Weights of a small transformer language model: rotary positions, untied embeddings.
Each number is 50 + 12 x the weight over the matrix's rms, rounded and kept within 0 to 99. Layers, rows and columns count from 0.

# up: layer 5 MLP up, 704x256, rms 0.0939, rows 505-539, columns 128-191
# down: layer 5 MLP down (transposed), 704x256, rms 0.0919, rows 505-539, columns 128-191
# gate: layer 5 MLP gate, 704x256, rms 0.095, rows 506-540, columns 128-191
up505:56 47 62 25 63 76 44 35 66 48 44 44 64 39 46 48 34 31 46 58 69 25 27 50 65 56 57 50 48 59 47 45 50 50 32 51 74 38 69 38 51 43 51 77 38 55 67 45 38 52 24 49 54 57 57 59 48 58 50 53 57 56 43 60
down505:43 66 40 44 65 42 37 64 77 40 51 60 58 40 43 37 56 33 33 65 46 48 44 51 23 55 67 29 64 52 22 51 61 74 58 50 55 71 57 56 44 65 38 58 34 55 43 24 69 41 34 55 39 34 52 55 39 49 42 46 61 65 57 50
gate506:64 49 50 11 62 60 51 78 39 29 65 43 48 43 44 52 46 69 30 61 40 49 66 54 38 74 45 33 53 49 29 56 69 50 54 55 50 38 68 56 36 49 42 56 55 60 31 59 48 63 60 46 55 48 53 47 39 55 46 58 61 29 26 56
up506:54 51 61 39 55 34 69 62 43 52 56 37 63 28 39 31 56 55 50 51 18 49 56 70 45 54 44 51 48 45 47 38 47 43 59 47 49 36 39 43 32 64 46 69 36 67 39 42 34 45 34 45 56 48 36 49 40 55 58 52 40 72 28 65
down506:47 61 57 44 48 51 57 60 37 54 49 34 58 54 55 73 41 54 39 34 69 65 78 72 59 58 40 30 36 66 37 50 64 46 45 55 43 61 46 54 43 66 42 37 42 40 22 48 38 55 50 47 43 55 35 53 32 38 40 45 41 39 52 52
gate507:42 54 50 40 60 48 55 52 73 55 54 36 38 32 48 51 54 44 43 54 37 45 49 61 52 60 57 55 66 40 62 37 41 35 42 56 40 70 55 48 49 39 36 43 36 60 59 43 28 53 51 57 49 56 57 44 54 59 25 51 40 58 54 60
up507:38 59 42 75 48 38 76 37 45 39 49 58 68 61 67 55 50 56 57 32 48 56 67 51 53 28 31 56 28 60 25 47 66 67 40 41 55 46 43 40 68 47 56 33 60 18 54 68 73 49 57 49 58 45 33 54 26 24 74 37 59 39 62 40
down507:36 40 31 70 55 38 61 55 52 53 54 52 55 51 47 44 56 39 61 47 40 64 36 37 26 54 77 37 36 49 48 52 51 47 51 75 37 67 59 56 36 50 36 41 54 40 36 43 42 40 48 45 56 64 49 35 41 49 16 50 64 63 24 60
gate508:46 56 60 34 36 60 56 71 43 49 71 44 62 45 40 55 70 42 48 44 53 52 27 29 49 34 63 68 58 45 42 52 58 56 53 37 37 72 29 51 33 56 45 59 43 47 29 51 39 41 60 33 45 49 61 62 38 53 57 38 49 47 40 46
up508:40 41 36 30 56 44 42 46 45 40 49 62 46 43 31 41 37 36 52 35 57 69 54 57 62 56 29 27 52 57 48 54 43 43 38 55 58 33 50 54 50 41 46 37 45 65 50 40 61 45 41 69 45 38 38 28 42 69 59 62 52 38 39 50
down508:52 42 31 41 50 34 42 55 48 59 74 31 26 57 50 55 47 38 59 46 48 59 41 44 35 50 74 67 63 41 55 56 55 68 37 43 34 43 34 41 35 52 41 48 56 37 40 48 60 48 55 42 45 74 60 55 48 31 66 45 30 63 38 56
gate509:36 58 61 69 60 54 42 60 64 69 52 37 58 54 46 57 48 53 50 43 68 67 47 61 71 59 40 18 34 61 41 55 38 57 54 72 51 34 40 57 52 54 20 39 50 49 44 44 51 51 59 54 30 39 49 42 59 26 49 44 60 53 54 51
up509:44 55 66 74 46 81 31 47 48 31 43 55 40 63 44 31 29 53 55 38 43 44 33 54 53 52 59 29 58 52 46 22 60 42 72 47 51 39 49 47 63 50 54 57 44 55 43 36 66 53 48 56 54 54 37 44 63 52 45 48 74 73 69 56
down509:66 59 51 46 64 55 25 50 65 53 31 53 51 32 53 67 68 68 65 53 61 54 59 58 75 30 57 40 64 51 41 50 61 44 71 52 32 54 42 40 56 53 39 64 34 57 48 30 55 32 42 49 49 59 53 53 17 53 67 55 42 53 51 33
gate510:64 42 47 68 56 56 52 63 34 39 61 43 57 51 61 74 69 79 59 26 53 53 30 58 51 42 57 64 33 67 44 71 69 51 57 53 49 47 49 40 56 33 39 54 28 30 48 47 69 56 35 50 48 78 64 56 56 16 51 59 51 57 48 40
up510:39 45 41 55 36 50 45 82 54 49 63 43 28 55 66 52 30 55 47 39 66 56 47 38 52 66 63 49 54 34 30 43 32 73 40 57 41 58 42 58 41 37 44 66 55 69 60 33 47 60 60 65 33 54 42 45 47 77 47 40 32 43 42 59
down510:61 52 67 59 31 52 66 57 17 45 48 46 32 52 40 51 49 59 59 50 54 39 52 67 59 67 40 61 47 55 39 65 53 55 36 63 46 42 21 36 49 61 53 58 59 50 50 51 45 49 66 70 46 45 66 39 43 52 32 23 74 55 62 38
gate511:40 49 52 53 35 59 56 39 41 49 14 49 49 51 46 36 42 59 64 53 48 56 21 66 21 30 62 45 47 55 37 28 57 57 53 59 60 53 72 68 37 78 50 30 42 49 61 49 39 30 58 49 37 56 35 45 61 56 64 33 44 65 54 81
up511:49 50 52 50 53 47 48 56 40 50 29 71 61 47 39 49 48 39 37 50 39 55 44 45 52 32 60 43 33 75 29 42 28 62 74 78 55 67 59 37 52 57 56 38 48 58 46 46 41 35 61 45 37 67 63 46 45 71 77 59 75 50 43 62
down511:55 67 60 52 48 43 45 52 52 40 51 69 36 74 45 56 39 46 56 54 53 49 39 62 41 45 59 52 53 57 56 46 46 61 49 56 66 45 46 51 53 46 56 49 36 31 46 52 51 58 30 59 41 35 57 54 41 41 44 55 25 19 46 42
gate512:27 47 48 50 54 65 57 53 58 50 36 47 51 30 59 54 31 46 56 47 33 46 42 20 24 35 31 71 36 40 50 36 67 26 69 54 58 29 37 45 37 53 38 60 43 39 43 51 55 56 61 55 51 55 46 43 58 62 47 59 61 47 56 64
up512:67 26 54 68 67 46 41 50 68 52 41 44 37 36 68 43 47 39 30 33 40 41 62 47 73 62 39 37 55 62 35 61 38 43 51 42 47 34 60 36 77 24 68 54 47 41 62 43 39 34 27 44 60 34 43 80 21 59 59 61 44 56 74 46
down512:44 58 28 57 54 58 45 43 49 65 58 79 63 27 36 61 52 66 76 47 59 31 44 48 53 58 53 38 47 45 50 44 36 47 49 64 58 62 42 42 46 44 50 40 59 40 17 63 57 63 47 55 41 57 81 42 41 54 37 61 53 58 33 28
gate513:49 37 45 45 41 75 53 66 44 40 52 44 51 34 57 58 44 48 56 61 46 63 41 61 37 53 68 48 71 50 48 60 52 51 49 65 46 35 60 48 57 61 71 61 63 57 51 40 55 44 55 46 37 53 33 36 34 62 58 56 47 55 61 63
up513:73 56 45 38 41 51 47 70 58 57 37 52 47 39 32 51 49 25 49 65 47 50 20 74 37 52 67 41 57 51 39 54 50 66 62 37 56 50 58 56 53 50 55 57 50 51 55 50 54 45 38 47 43 64 46 49 29 37 37 52 64 73 64 62
down513:63 67 39 60 64 47 66 60 36 49 32 28 54 41 44 72 51 43 64 44 63 67 55 49 50 46 50 46 46 77 50 67 56 45 61 47 59 43 55 53 48 41 27 36 70 46 65 63 60 55 27 41 48 68 59 57 55 44 38 38 54 25 62 55
gate514:66 47 51 54 40 50 59 47 51 39 29 42 63 28 40 64 77 29 34 43 64 52 70 47 55 54 51 67 56 54 51 43 46 63 37 50 38 57 71 39 62 69 42 33 61 67 56 47 61 55 51 71 66 55 36 48 59 46 40 44 35 41 36 63
up514:53 40 38 58 32 65 45 67 56 23 54 47 49 60 80 67 40 73 58 42 46 41 38 48 66 50 21 61 52 66 50 50 60 48 67 55 56 53 44 48 28 47 31 52 24 41 54 56 51 63 31 48 64 55 79 45 58 65 34 39 53 50 50 39
down514:66 64 39 60 42 18 75 40 47 52 43 58 54 49 39 44 65 48 39 45 67 56 56 40 40 52 33 43 58 53 47 31 28 40 54 61 46 50 52 37 55 54 50 62 40 49 56 36 65 58 50 68 48 39 43 66 50 61 38 58 55 47 30 54
gate515:50 76 61 64 51 40 52 64 29 42 34 65 27 80 47 61 50 78 47 53 47 25 56 35 58 19 54 66 59 51 55 53 48 36 49 48 45 72 66 65 71 47 39 45 53 79 43 51 49 62 67 63 14 17 27 58 70 37 21 50 50 31 56 39
up515:23 84 61 53 50 58 48 40 36 49 26 72 25 67 42 56 46 70 33 65 38 36 54 24 66 21 56 61 56 44 56 62 46 59 54 60 38 73 74 62 62 48 27 44 49 91 37 48 55 60 57 59 09 15 41 61 70 40 37 39 38 32 53 17
down515:37 39 63 53 36 50 52 20 44 57 39 47 56 25 44 64 42 47 62 51 34 58 58 58 39 44 84 65 40 60 64 59 28 44 64 38 47 44 66 41 45 67 51 32 47 60 58 60 46 72 42 51 51 34 42 59 46 57 21 43 47 54 51 53
gate516:42 42 54 63 52 56 36 48 45 58 46 38 75 70 58 46 74 64 52 51 39 46 52 43 59 32 25 59 48 47 57 60 32 68 31 61 44 23 72 33 28 61 76 45 54 59 45 66 53 73 63 14 55 50 57 56 55 52 43 60 55 47 70 43
up516:60 42 54 62 55 35 42 72 51 50 47 37 58 59 54 31 56 46 23 66 59 40 42 49 36 45 60 56 38 45 55 35 44 35 61 48 46 30 61 61 63 41 55 66 46 26 61 35 71 62 59 51 64 47 44 56 48 57 50 38 51 46 54 60
down516:37 61 31 56 54 43 48 62 67 54 50 70 58 41 41 59 55 64 45 32 57 52 29 53 56 30 42 35 55 50 19 44 60 58 56 35 65 60 41 56 42 77 51 33 47 62 46 38 27 46 52 66 40 37 24 64 58 39 38 44 45 38 34 44
gate517:56 63 44 41 40 36 36 41 51 52 49 61 44 36 49 33 62 68 58 46 52 54 44 65 50 41 36 53 31 51 32 48 40 57 58 51 57 38 62 58 56 58 76 62 57 55 63 64 13 46 32 36 63 47 63 59 52 50 37 50 40 47 69 32
up517:58 51 69 67 55 63 45 68 46 54 30 50 61 55 38 44 43 48 53 55 16 42 36 53 54 50 62 46 57 55 68 36 37 34 36 50 45 48 60 62 52 32 57 44 68 51 40 33 55 53 62 52 65 60 60 42 61 38 58 54 49 71 40 62
down517:43 45 58 53 51 50 46 37 58 42 64 54 68 51 77 63 45 24 51 61 59 44 56 48 53 57 44 49 63 55 58 24 36 60 61 58 52 52 45 35 48 47 41 40 43 51 67 28 51 61 72 58 49 46 47 54 39 43 70 30 47 45 59 36
gate518:37 72 52 34 60 57 32 51 78 32 38 34 66 54 61 57 64 38 36 55 60 62 49 48 47 32 41 66 57 68 68 24 47 52 58 36 76 40 18 30 41 50 42 48 69 70 23 38 62 67 65 55 57 60 59 68 54 41 51 66 64 52 25 33
up518:19 47 54 41 41 71 67 53 55 56 24 45 82 61 38 41 51 62 66 43 51 33 47 59 50 43 36 41 47 54 51 55 45 32 40 60 88 57 34 40 36 63 43 64 49 57 50 57 35 57 36 54 42 55 63 51 58 43 48 44 38 56 59 64
down518:53 69 39 46 19 18 54 65 60 33 52 42 46 36 22 43 48 54 74 51 52 49 49 44 58 51 80 39 52 55 39 71 62 49 45 35 60 41 61 75 54 36 42 38 41 61 47 50 45 42 34 76 30 41 69 73 55 48 68 48 26 44 76 39
gate519:43 50 66 28 53 31 45 58 30 41 42 49 60 42 44 40 59 11 58 58 73 38 69 72 51 61 65 57 46 57 73 34 47 63 61 44 57 35 51 35 64 32 50 51 40 74 57 12 45 58 57 17 35 50 32 60 64 37 62 48 48 47 26 54
up519:50 30 47 49 44 59 48 28 43 52 33 50 24 57 41 37 80 31 38 56 32 54 69 56 44 46 50 47 64 66 40 55 60 67 63 42 42 54 45 47 40 54 42 50 41 53 37 42 40 35 64 50 76 49 43 61 51 47 28 44 39 50 36 73
down519:07 43 69 35 53 68 63 57 77 46 53 58 49 40 44 38 69 36 38 40 53 36 72 66 58 72 61 36 38 64 58 19 50 54 75 16 59 45 53 69 45 45 47 53 46 24 54 47 58 52 66 83 27 37 39 32 42 50 60 63 51 44 44 53
gate520:85 51 42 55 55 43 57 65 47 47 81 57 68 47 50 56 49 33 28 31 21 78 54 48 59 73 36 54 44 54 29 31 49 50 45 54 55 44 56 51 44 38 51 44 50 71 40 43 55 47 75 61 34 31 54 58 36 62 39 60 32 44 50 74
up520:34 25 57 66 41 72 35 09 54 50 37 44 56 44 54 60 41 55 49 73 59 60 44 55 64 47 42 61 33 25 22 75 51 57 65 57 49 43 51 42 44 64 47 52 42 49 39 55 50 60 43 49 50 71 65 53 56 44 61 56 55 61 39 56
down520:41 41 57 30 65 51 51 72 45 44 55 43 53 39 64 33 63 49 78 46 32 46 53 53 33 44 49 54 48 62 69 34 50 63 47 63 45 76 38 48 37 67 27 37 29 43 49 48 47 56 68 41 48 61 35 64 45 56 51 51 28 50 44 43
gate521:53 57 33 56 70 41 45 53 54 34 45 64 39 45 68 44 47 67 36 47 76 56 49 55 47 34 45 67 59 54 46 70 46 63 49 49 58 30 76 31 31 51 57 45 65 48 43 66 51 36 34 71 61 71 63 58 36 48 60 55 41 24 62 62
up521:66 70 55 53 67 39 61 41 51 52 28 58 41 62 18 66 55 40 52 51 64 58 37 61 49 73 60 47 51 24 45 51 48 53 56 48 45 47 54 62 52 47 48 47 31 56 60 58 63 68 52 53 40 30 37 60 38 40 46 54 87 59 51 52
down521:55 64 36 43 62 50 57 42 26 42 51 15 42 57 40 33 35 54 63 62 55 66 59 56 41 42 18 23 43 54 44 29 42 76 62 43 62 44 67 49 55 71 54 48 35 57 40 55 59 49 50 54 67 46 74 63 59 80 69 52 50 47 46 62
gate522:69 64 37 60 30 40 60 43 50 69 48 43 35 58 52 63 62 47 54 35 50 36 49 41 42 40 63 39 44 58 35 69 47 61 66 66 55 57 43 25 56 40 37 50 41 69 57 56 60 65 34 67 47 56 39 52 47 50 44 57 37 63 44 59
up522:81 46 57 41 58 31 43 47 55 65 44 63 63 49 27 53 60 53 27 72 35 66 67 53 50 58 42 61 33 68 60 40 57 37 52 40 57 55 47 61 51 61 62 48 48 46 62 56 42 63 47 38 46 47 39 51 59 51 48 56 50 63 47 56
down522:48 58 52 54 26 32 64 50 35 44 68 42 53 60 38 61 68 44 25 58 56 53 33 37 26 51 67 41 51 57 30 50 52 45 46 51 44 53 66 56 63 40 36 52 68 50 45 49 63 75 59 61 53 74 49 61 54 55 54 83 43 54 56 37
gate523:61 39 38 41 51 70 21 60 52 50 49 49 72 61 41 38 23 58 54 60 53 47 39 55 59 47 62 54 52 39 45 44 67 51 51 66 63 26 68 46 42 59 56 43 34 47 36 31 64 26 56 49 52 35 52 60 54 37 49 62 53 50 52 41
up523:38 33 43 34 47 28 70 65 31 22 45 47 54 53 45 41 49 40 62 55 37 67 34 58 54 20 52 51 37 61 53 55 32 40 52 76 41 57 44 57 39 52 49 55 50 35 50 44 36 39 59 59 49 61 62 41 67 44 67 47 73 58 44 47
down523:36 44 50 37 71 86 52 55 36 41 19 64 57 48 58 66 39 55 63 53 48 68 58 46 41 32 51 37 68 33 59 26 48 47 63 53 37 53 39 41 45 40 37 56 28 44 68 48 42 46 53 54 41 71 51 59 36 46 37 46 76 29 41 65
gate524:54 42 78 43 45 54 51 44 58 46 47 51 21 45 53 50 65 37 63 61 59 43 14 41 29 36 46 44 58 39 55 37 72 51 67 31 43 56 56 63 56 59 63 41 42 74 49 42 51 62 39 51 51 33 32 52 45 45 30 43 61 54 58 65
up524:41 60 44 24 34 61 69 54 87 42 52 58 54 43 54 70 35 57 54 48 52 70 40 52 28 39 46 46 76 44 33 43 76 54 69 63 31 74 59 67 59 43 59 36 62 49 53 70 56 62 63 44 46 65 55 51 47 57 43 36 55 63 57 66
down524:53 32 26 60 76 65 57 57 38 66 33 51 50 56 53 61 61 26 51 44 50 55 45 68 66 38 61 42 27 67 54 36 56 36 42 49 59 42 67 35 45 49 36 55 69 32 25 70 69 65 44 58 26 68 76 56 59 48 20 25 68 61 41 40
gate525:48 48 57 64 52 71 42 57 37 57 44 31 69 70 69 49 58 59 36 35 50 61 57 53 33 49 24 42 66 65 49 58 42 51 54 62 55 41 58 49 50 59 45 45 54 28 63 57 23 37 50 56 19 58 31 62 59 51 40 59 44 45 38 59
up525:55 50 34 38 46 66 64 43 60 50 33 66 31 50 44 44 37 60 37 45 52 51 53 45 67 66 60 53 36 46 33 36 43 58 42 59 22 48 48 57 61 69 43 64 99 42 50 58 51 44 48 49 37 42 55 46 44 41 53 45 59 39 53 52
down525:38 53 55 76 44 44 49 41 64 50 51 54 39 44 48 66 40 84 57 51 43 32 46 49 00 41 63 62 57 53 64 64 66 66 27 39 28 41 60 56 35 41 59 49 71 63 27 52 34 40 50 36 67 43 53 40 49 44 54 65 44 43 50 53
gate526:50 73 49 52 37 48 47 21 45 52 62 52 62 56 54 57 43 56 68 49 51 47 43 43 54 46 61 44 62 41 41 49 38 60 49 45 70 58 66 39 52 64 28 42 46 49 38 61 61 52 54 48 66 53 43 38 51 42 33 35 45 51 42 46
up526:49 62 65 43 27 51 50 50 36 44 41 62 47 52 43 36 45 54 45 58 81 38 41 60 47 40 71 44 36 36 63 47 42 28 52 35 78 48 53 45 60 52 49 24 37 48 48 32 66 34 41 38 54 37 44 45 40 57 45 30 50 48 38 45
down526:35 64 44 48 60 52 50 54 35 48 52 40 57 70 40 69 48 50 52 43 52 48 60 54 57 44 63 39 47 61 54 56 49 57 46 40 65 79 69 56 41 55 52 66 60 59 51 64 51 48 52 47 65 32 51 62 50 56 76 58 48 49 56 69
gate527:40 32 45 61 44 64 56 49 35 48 57 17 54 53 52 59 46 59 37 47 55 41 60 34 56 22 43 49 54 61 40 57 38 73 42 61 52 48 45 78 52 59 74 36 65 42 44 61 52 47 59 48 58 33 38 52 53 42 42 59 69 58 69 43
up527:55 55 35 55 59 30 68 37 53 46 60 67 45 47 41 66 62 51 26 70 45 55 55 65 74 43 46 49 63 54 55 53 38 39 50 36 60 53 49 52 35 51 29 42 24 29 48 59 58 45 55 47 45 55 48 61 50 36 35 42 25 70 52 68
down527:68 45 48 44 49 19 75 35 50 45 46 62 64 56 26 30 48 65 49 31 57 46 34 74 46 65 54 42 57 71 45 59 86 37 43 41 49 54 59 61 43 44 80 59 60 63 48 44 40 63 56 52 72 51 47 40 37 59 64 74 76 52 38 44
gate528:44 69 57 51 42 56 33 45 42 33 32 26 92 49 37 43 49 48 40 55 72 56 47 54 70 52 63 74 61 55 50 42 70 50 52 37 50 45 71 53 51 52 50 70 42 40 57 54 34 47 49 34 35 48 41 57 52 38 57 44 41 63 57 25
up528:31 50 52 65 73 50 30 41 66 49 42 47 41 33 25 63 41 45 29 48 47 50 39 61 58 47 31 49 60 66 71 61 42 56 47 66 42 35 50 55 57 61 52 57 56 55 71 63 49 51 64 60 47 54 58 53 57 53 63 48 34 65 46 60
down528:58 55 48 44 67 64 94 52 44 53 40 37 47 59 62 48 50 49 70 37 58 60 48 52 56 60 81 58 72 51 41 36 39 58 70 48 66 50 66 62 45 54 35 52 36 26 69 39 55 56 60 66 56 35 52 78 57 39 55 75 58 39 65 39
gate529:59 52 58 32 65 73 42 42 41 47 54 58 33 62 47 68 53 37 50 64 46 50 53 39 50 67 47 81 53 38 63 50 55 49 39 47 37 49 33 43 40 66 29 60 48 50 57 71 68 65 30 49 42 56 48 49 68 41 53 75 57 56 46 59
up529:48 52 49 48 37 72 46 62 53 37 57 78 53 66 63 63 53 74 39 58 66 47 33 37 48 42 50 55 47 59 34 51 50 64 47 53 48 35 66 37 24 30 19 78 47 30 52 50 45 32 49 41 49 32 49 44 39 58 50 70 63 47 51 60
down529:39 59 58 66 61 60 55 67 50 37 74 63 45 41 58 52 39 64 73 48 46 30 44 62 44 42 64 31 59 58 48 48 28 49 57 40 57 49 59 62 43 52 39 73 39 45 69 42 57 50 68 67 39 58 37 32 53 61 45 39 60 47 40 40
gate530:51 32 59 45 49 40 41 44 48 31 49 42 49 61 42 47 73 49 75 70 44 63 57 44 58 30 63 49 59 51 57 27 44 51 45 80 47 19 44 35 57 38 60 45 52 50 37 67 48 63 41 73 69 71 59 71 45 52 35 51 54 85 43 57
up530:56 31 31 50 54 57 43 71 34 32 21 58 26 31 42 45 48 59 49 40 32 71 60 29 35 42 56 50 65 50 50 48 41 26 39 54 33 61 66 56 44 35 56 58 63 49 35 41 42 47 63 55 50 56 61 59 76 52 39 21 36 50 65 48
down530:51 45 66 56 75 70 56 58 36 79 47 49 35 50 42 35 35 50 44 55 40 53 64 35 43 55 70 57 39 37 63 66 58 56 43 76 34 46 37 65 48 40 38 47 61 62 65 49 56 44 54 52 45 56 58 65 34 69 51 56 55 57 61 49
gate531:59 60 58 63 33 48 39 81 56 49 75 59 69 74 42 48 58 62 51 54 49 49 41 49 67 65 56 44 47 36 51 49 48 50 40 68 48 41 64 43 39 57 62 46 35 45 28 71 49 51 37 38 50 57 46 54 48 44 44 37 51 52 54 61
up531:72 56 40 61 62 35 50 44 80 55 55 51 41 53 26 60 60 51 66 66 60 51 66 38 50 29 63 41 74 57 45 47 51 39 63 60 56 62 24 58 49 38 36 65 44 42 62 51 37 52 75 45 33 40 49 57 47 65 59 52 47 39 41 51
down531:56 56 68 63 44 47 46 56 66 39 42 56 49 42 57 57 36 58 53 60 64 64 47 48 75 52 49 58 44 49 61 41 43 38 48 40 61 77 53 63 29 62 44 55 34 37 57 32 27 42 57 51 60 52 36 47 45 63 72 57 53 47 63 74
gate532:09 54 39 43 37 50 41 63 51 58 62 42 45 55 63 40 60 45 46 39 67 37 52 50 49 66 40 39 53 65 53 69 43 67 57 59 60 31 72 65 52 61 61 78 53 39 46 53 57 50 55 44 46 41 39 47 51 43 52 35 44 36 76 57
up532:65 70 62 54 56 47 53 37 60 60 47 63 61 67 62 60 60 52 63 49 44 38 59 44 56 44 51 46 63 70 38 51 43 54 48 19 40 59 54 48 30 56 56 70 41 62 55 64 49 59 55 43 49 48 31 64 32 60 49 62 60 50 55 46
down532:43 40 54 62 48 55 12 60 36 68 18 37 46 46 53 60 52 58 56 28 38 62 59 51 74 70 42 29 43 53 51 41 44 55 50 53 25 49 59 44 67 70 42 43 55 75 40 60 49 42 63 57 55 45 37 65 50 62 47 42 32 56 62 42
gate533:40 51 54 55 50 45 54 55 45 37 64 58 35 49 30 50 62 51 54 66 36 18 57 54 32 49 37 58 64 46 42 60 45 59 55 59 43 62 52 44 45 38 57 60 43 54 38 35 36 60 47 55 36 43 59 38 55 49 46 42 59 29 54 54
up533:39 65 66 51 52 46 69 59 32 43 38 55 45 47 43 61 55 43 44 58 48 41 49 49 46 39 56 36 52 55 52 49 44 49 61 50 58 59 36 44 60 43 57 64 47 59 37 52 46 53 45 41 51 40 53 29 55 58 44 51 45 45 45 43
down533:51 64 51 40 52 63 74 55 62 56 51 40 68 44 67 65 58 44 53 42 62 36 43 46 58 41 69 25 46 57 54 45 61 33 52 43 63 35 36 48 37 51 60 51 57 55 58 69 52 59 46 45 48 53 65 38 44 55 50 35 61 53 47 71
gate534:34 65 39 50 43 48 38 55 44 64 35 46 54 58 50 53 66 64 57 33 47 54 40 33 50 53 62 51 51 69 49 63 60 45 60 37 49 53 62 55 45 58 31 50 60 58 29 48 36 63 58 46 47 41 50 41 39 42 52 54 60 57 49 40
up534:53 57 41 59 45 52 37 38 60 38 57 66 37 43 48 67 34 68 55 49 59 74 36 38 46 23 40 58 28 44 55 60 45 49 58 52 29 52 50 57 51 34 41 39 56 58 66 49 66 63 48 50 52 60 51 38 48 43 44 33 52 42 40 44
down534:46 63 71 50 57 40 55 31 51 32 37 67 32 36 42 68 38 48 32 58 56 62 37 45 34 56 46 30 34 68 66 48 26 48 51 53 69 48 55 54 64 54 45 46 45 61 79 38 62 47 58 45 56 44 58 51 62 41 64 64 70 27 31 50
gate535:58 28 29 52 59 37 37 65 61 45 47 47 65 52 64 68 43 57 86 47 44 54 44 50 45 41 47 61 40 39 36 67 58 36 62 53 68 54 32 57 49 36 64 55 71 56 49 54 38 36 54 14 54 52 50 38 59 49 49 30 69 50 63 36
up535:51 57 53 43 54 26 74 53 65 72 73 62 62 76 60 58 74 42 53 33 57 58 37 61 33 41 45 49 58 45 44 40 36 58 45 50 55 34 23 31 42 26 63 28 44 50 64 59 43 43 38 44 63 53 27 38 38 62 59 62 51 59 39 46
down535:46 50 54 72 73 48 72 54 44 51 41 68 61 29 51 42 73 68 50 57 61 53 42 65 66 59 55 74 50 61 51 64 09 33 54 53 51 66 71 43 41 29 54 58 46 41 38 43 58 47 43 47 60 48 55 50 20 72 41 56 70 28 41 61
gate536:49 60 57 48 21 49 55 64 50 59 75 45 43 58 64 56 51 64 27 51 59 64 31 54 25 65 43 52 63 56 40 38 49 62 45 36 27 32 56 74 54 61 44 39 57 53 43 41 57 39 50 38 51 61 54 53 68 45 39 59 72 48 44 56
up536:33 44 51 45 80 59 63 19 60 46 44 49 53 35 56 40 42 43 38 64 33 52 44 46 61 31 61 38 63 53 53 57 47 43 45 45 62 54 48 34 37 49 41 32 53 55 47 42 57 63 41 41 48 24 49 43 46 59 57 43 30 66 64 56
down536:70 46 50 66 68 73 56 51 40 37 65 50 56 66 40 51 41 41 61 39 38 70 59 49 49 60 57 47 56 52 53 59 52 69 39 49 40 60 43 56 70 36 55 61 50 50 42 42 67 44 45 59 43 40 69 62 52 57 50 52 44 47 61 34
gate537:53 46 42 55 60 39 39 57 71 59 44 47 43 63 53 48 32 70 46 56 35 66 56 45 52 59 64 33 53 43 54 71 48 57 61 49 35 49 25 57 37 54 82 54 48 57 30 43 60 75 65 58 43 40 60 52 50 55 46 58 50 56 50 52
up537:33 39 55 33 49 59 49 63 37 61 59 22 38 65 45 35 55 52 58 38 51 41 64 53 59 56 62 59 51 57 55 60 51 59 50 55 30 41 35 77 36 46 58 64 64 37 62 55 35 45 33 45 36 39 23 48 63 52 63 50 52 59 50 30
down537:51 34 47 36 58 65 62 59 52 51 54 44 40 40 51 48 39 62 44 33 41 59 51 61 48 59 59 45 68 50 51 54 56 79 47 29 54 49 57 47 61 43 29 59 48 52 54 63 63 42 35 50 60 25 48 40 51 44 57 49 55 41 46 09
gate538:51 59 62 66 48 75 32 50 42 55 36 35 44 25 68 48 39 54 43 56 47 59 67 35 55 60 40 56 62 64 41 39 55 53 33 61 43 50 43 65 22 64 84 55 78 26 49 61 50 60 52 57 66 37 43 45 44 35 56 40 37 40 69 57
up538:43 61 46 55 49 47 78 87 46 35 40 68 78 58 44 48 44 56 60 51 59 70 44 43 62 54 61 55 40 45 62 31 56 67 39 47 71 53 47 36 63 49 57 57 45 62 34 75 43 30 55 48 45 41 46 44 66 48 67 56 69 56 35 22
down538:67 60 57 44 48 48 42 39 49 53 26 59 74 66 33 56 28 45 65 62 53 49 46 38 32 63 14 56 54 43 75 44 41 53 20 53 70 44 54 42 38 58 17 39 18 53 28 61 54 46 50 52 61 35 57 56 43 29 47 39 52 42 58 42
gate539:78 59 55 53 65 33 15 36 47 36 56 59 47 44 61 64 36 53 59 46 57 65 43 38 44 73 45 51 60 53 22 87 49 84 44 44 48 55 67 56 54 68 33 31 57 35 21 44 48 52 39 63 71 54 45 64 42 60 46 52 48 45 63 69
up539:57 65 50 62 35 63 53 58 53 39 49 41 56 42 57 52 65 72 64 57 26 40 40 63 54 39 52 52 69 44 51 60 56 78 58 62 45 42 55 44 38 37 68 46 52 41 47 40 41 50 36 35 50 34 67 57 57 66 49 47 48 54 34 27
down539:35 65 38 44 52 33 46 37 45 41 46 50 46 54 67 39 54 64 49 66 31 68 55 29 31 51 28 66 53 49 57 62 45 43 49 38 38 75 70 69 54 34 48 62 42 47 50 55 59 35 46 56 59 48 43 60 53 41 53 48 38 54 28 74
gate540:34 54 46 40 57 46 41 53 53 29 64 42 32 58 64 60 39 47 37 31 48 44 67 52 53 67 51 56 47 56 42 61 51 66 42 50 60 48 57 71 65 38 61 70 45 52 43 44 33 53 39 33 43 37 40 36 37 44 80 66 27 43 42 48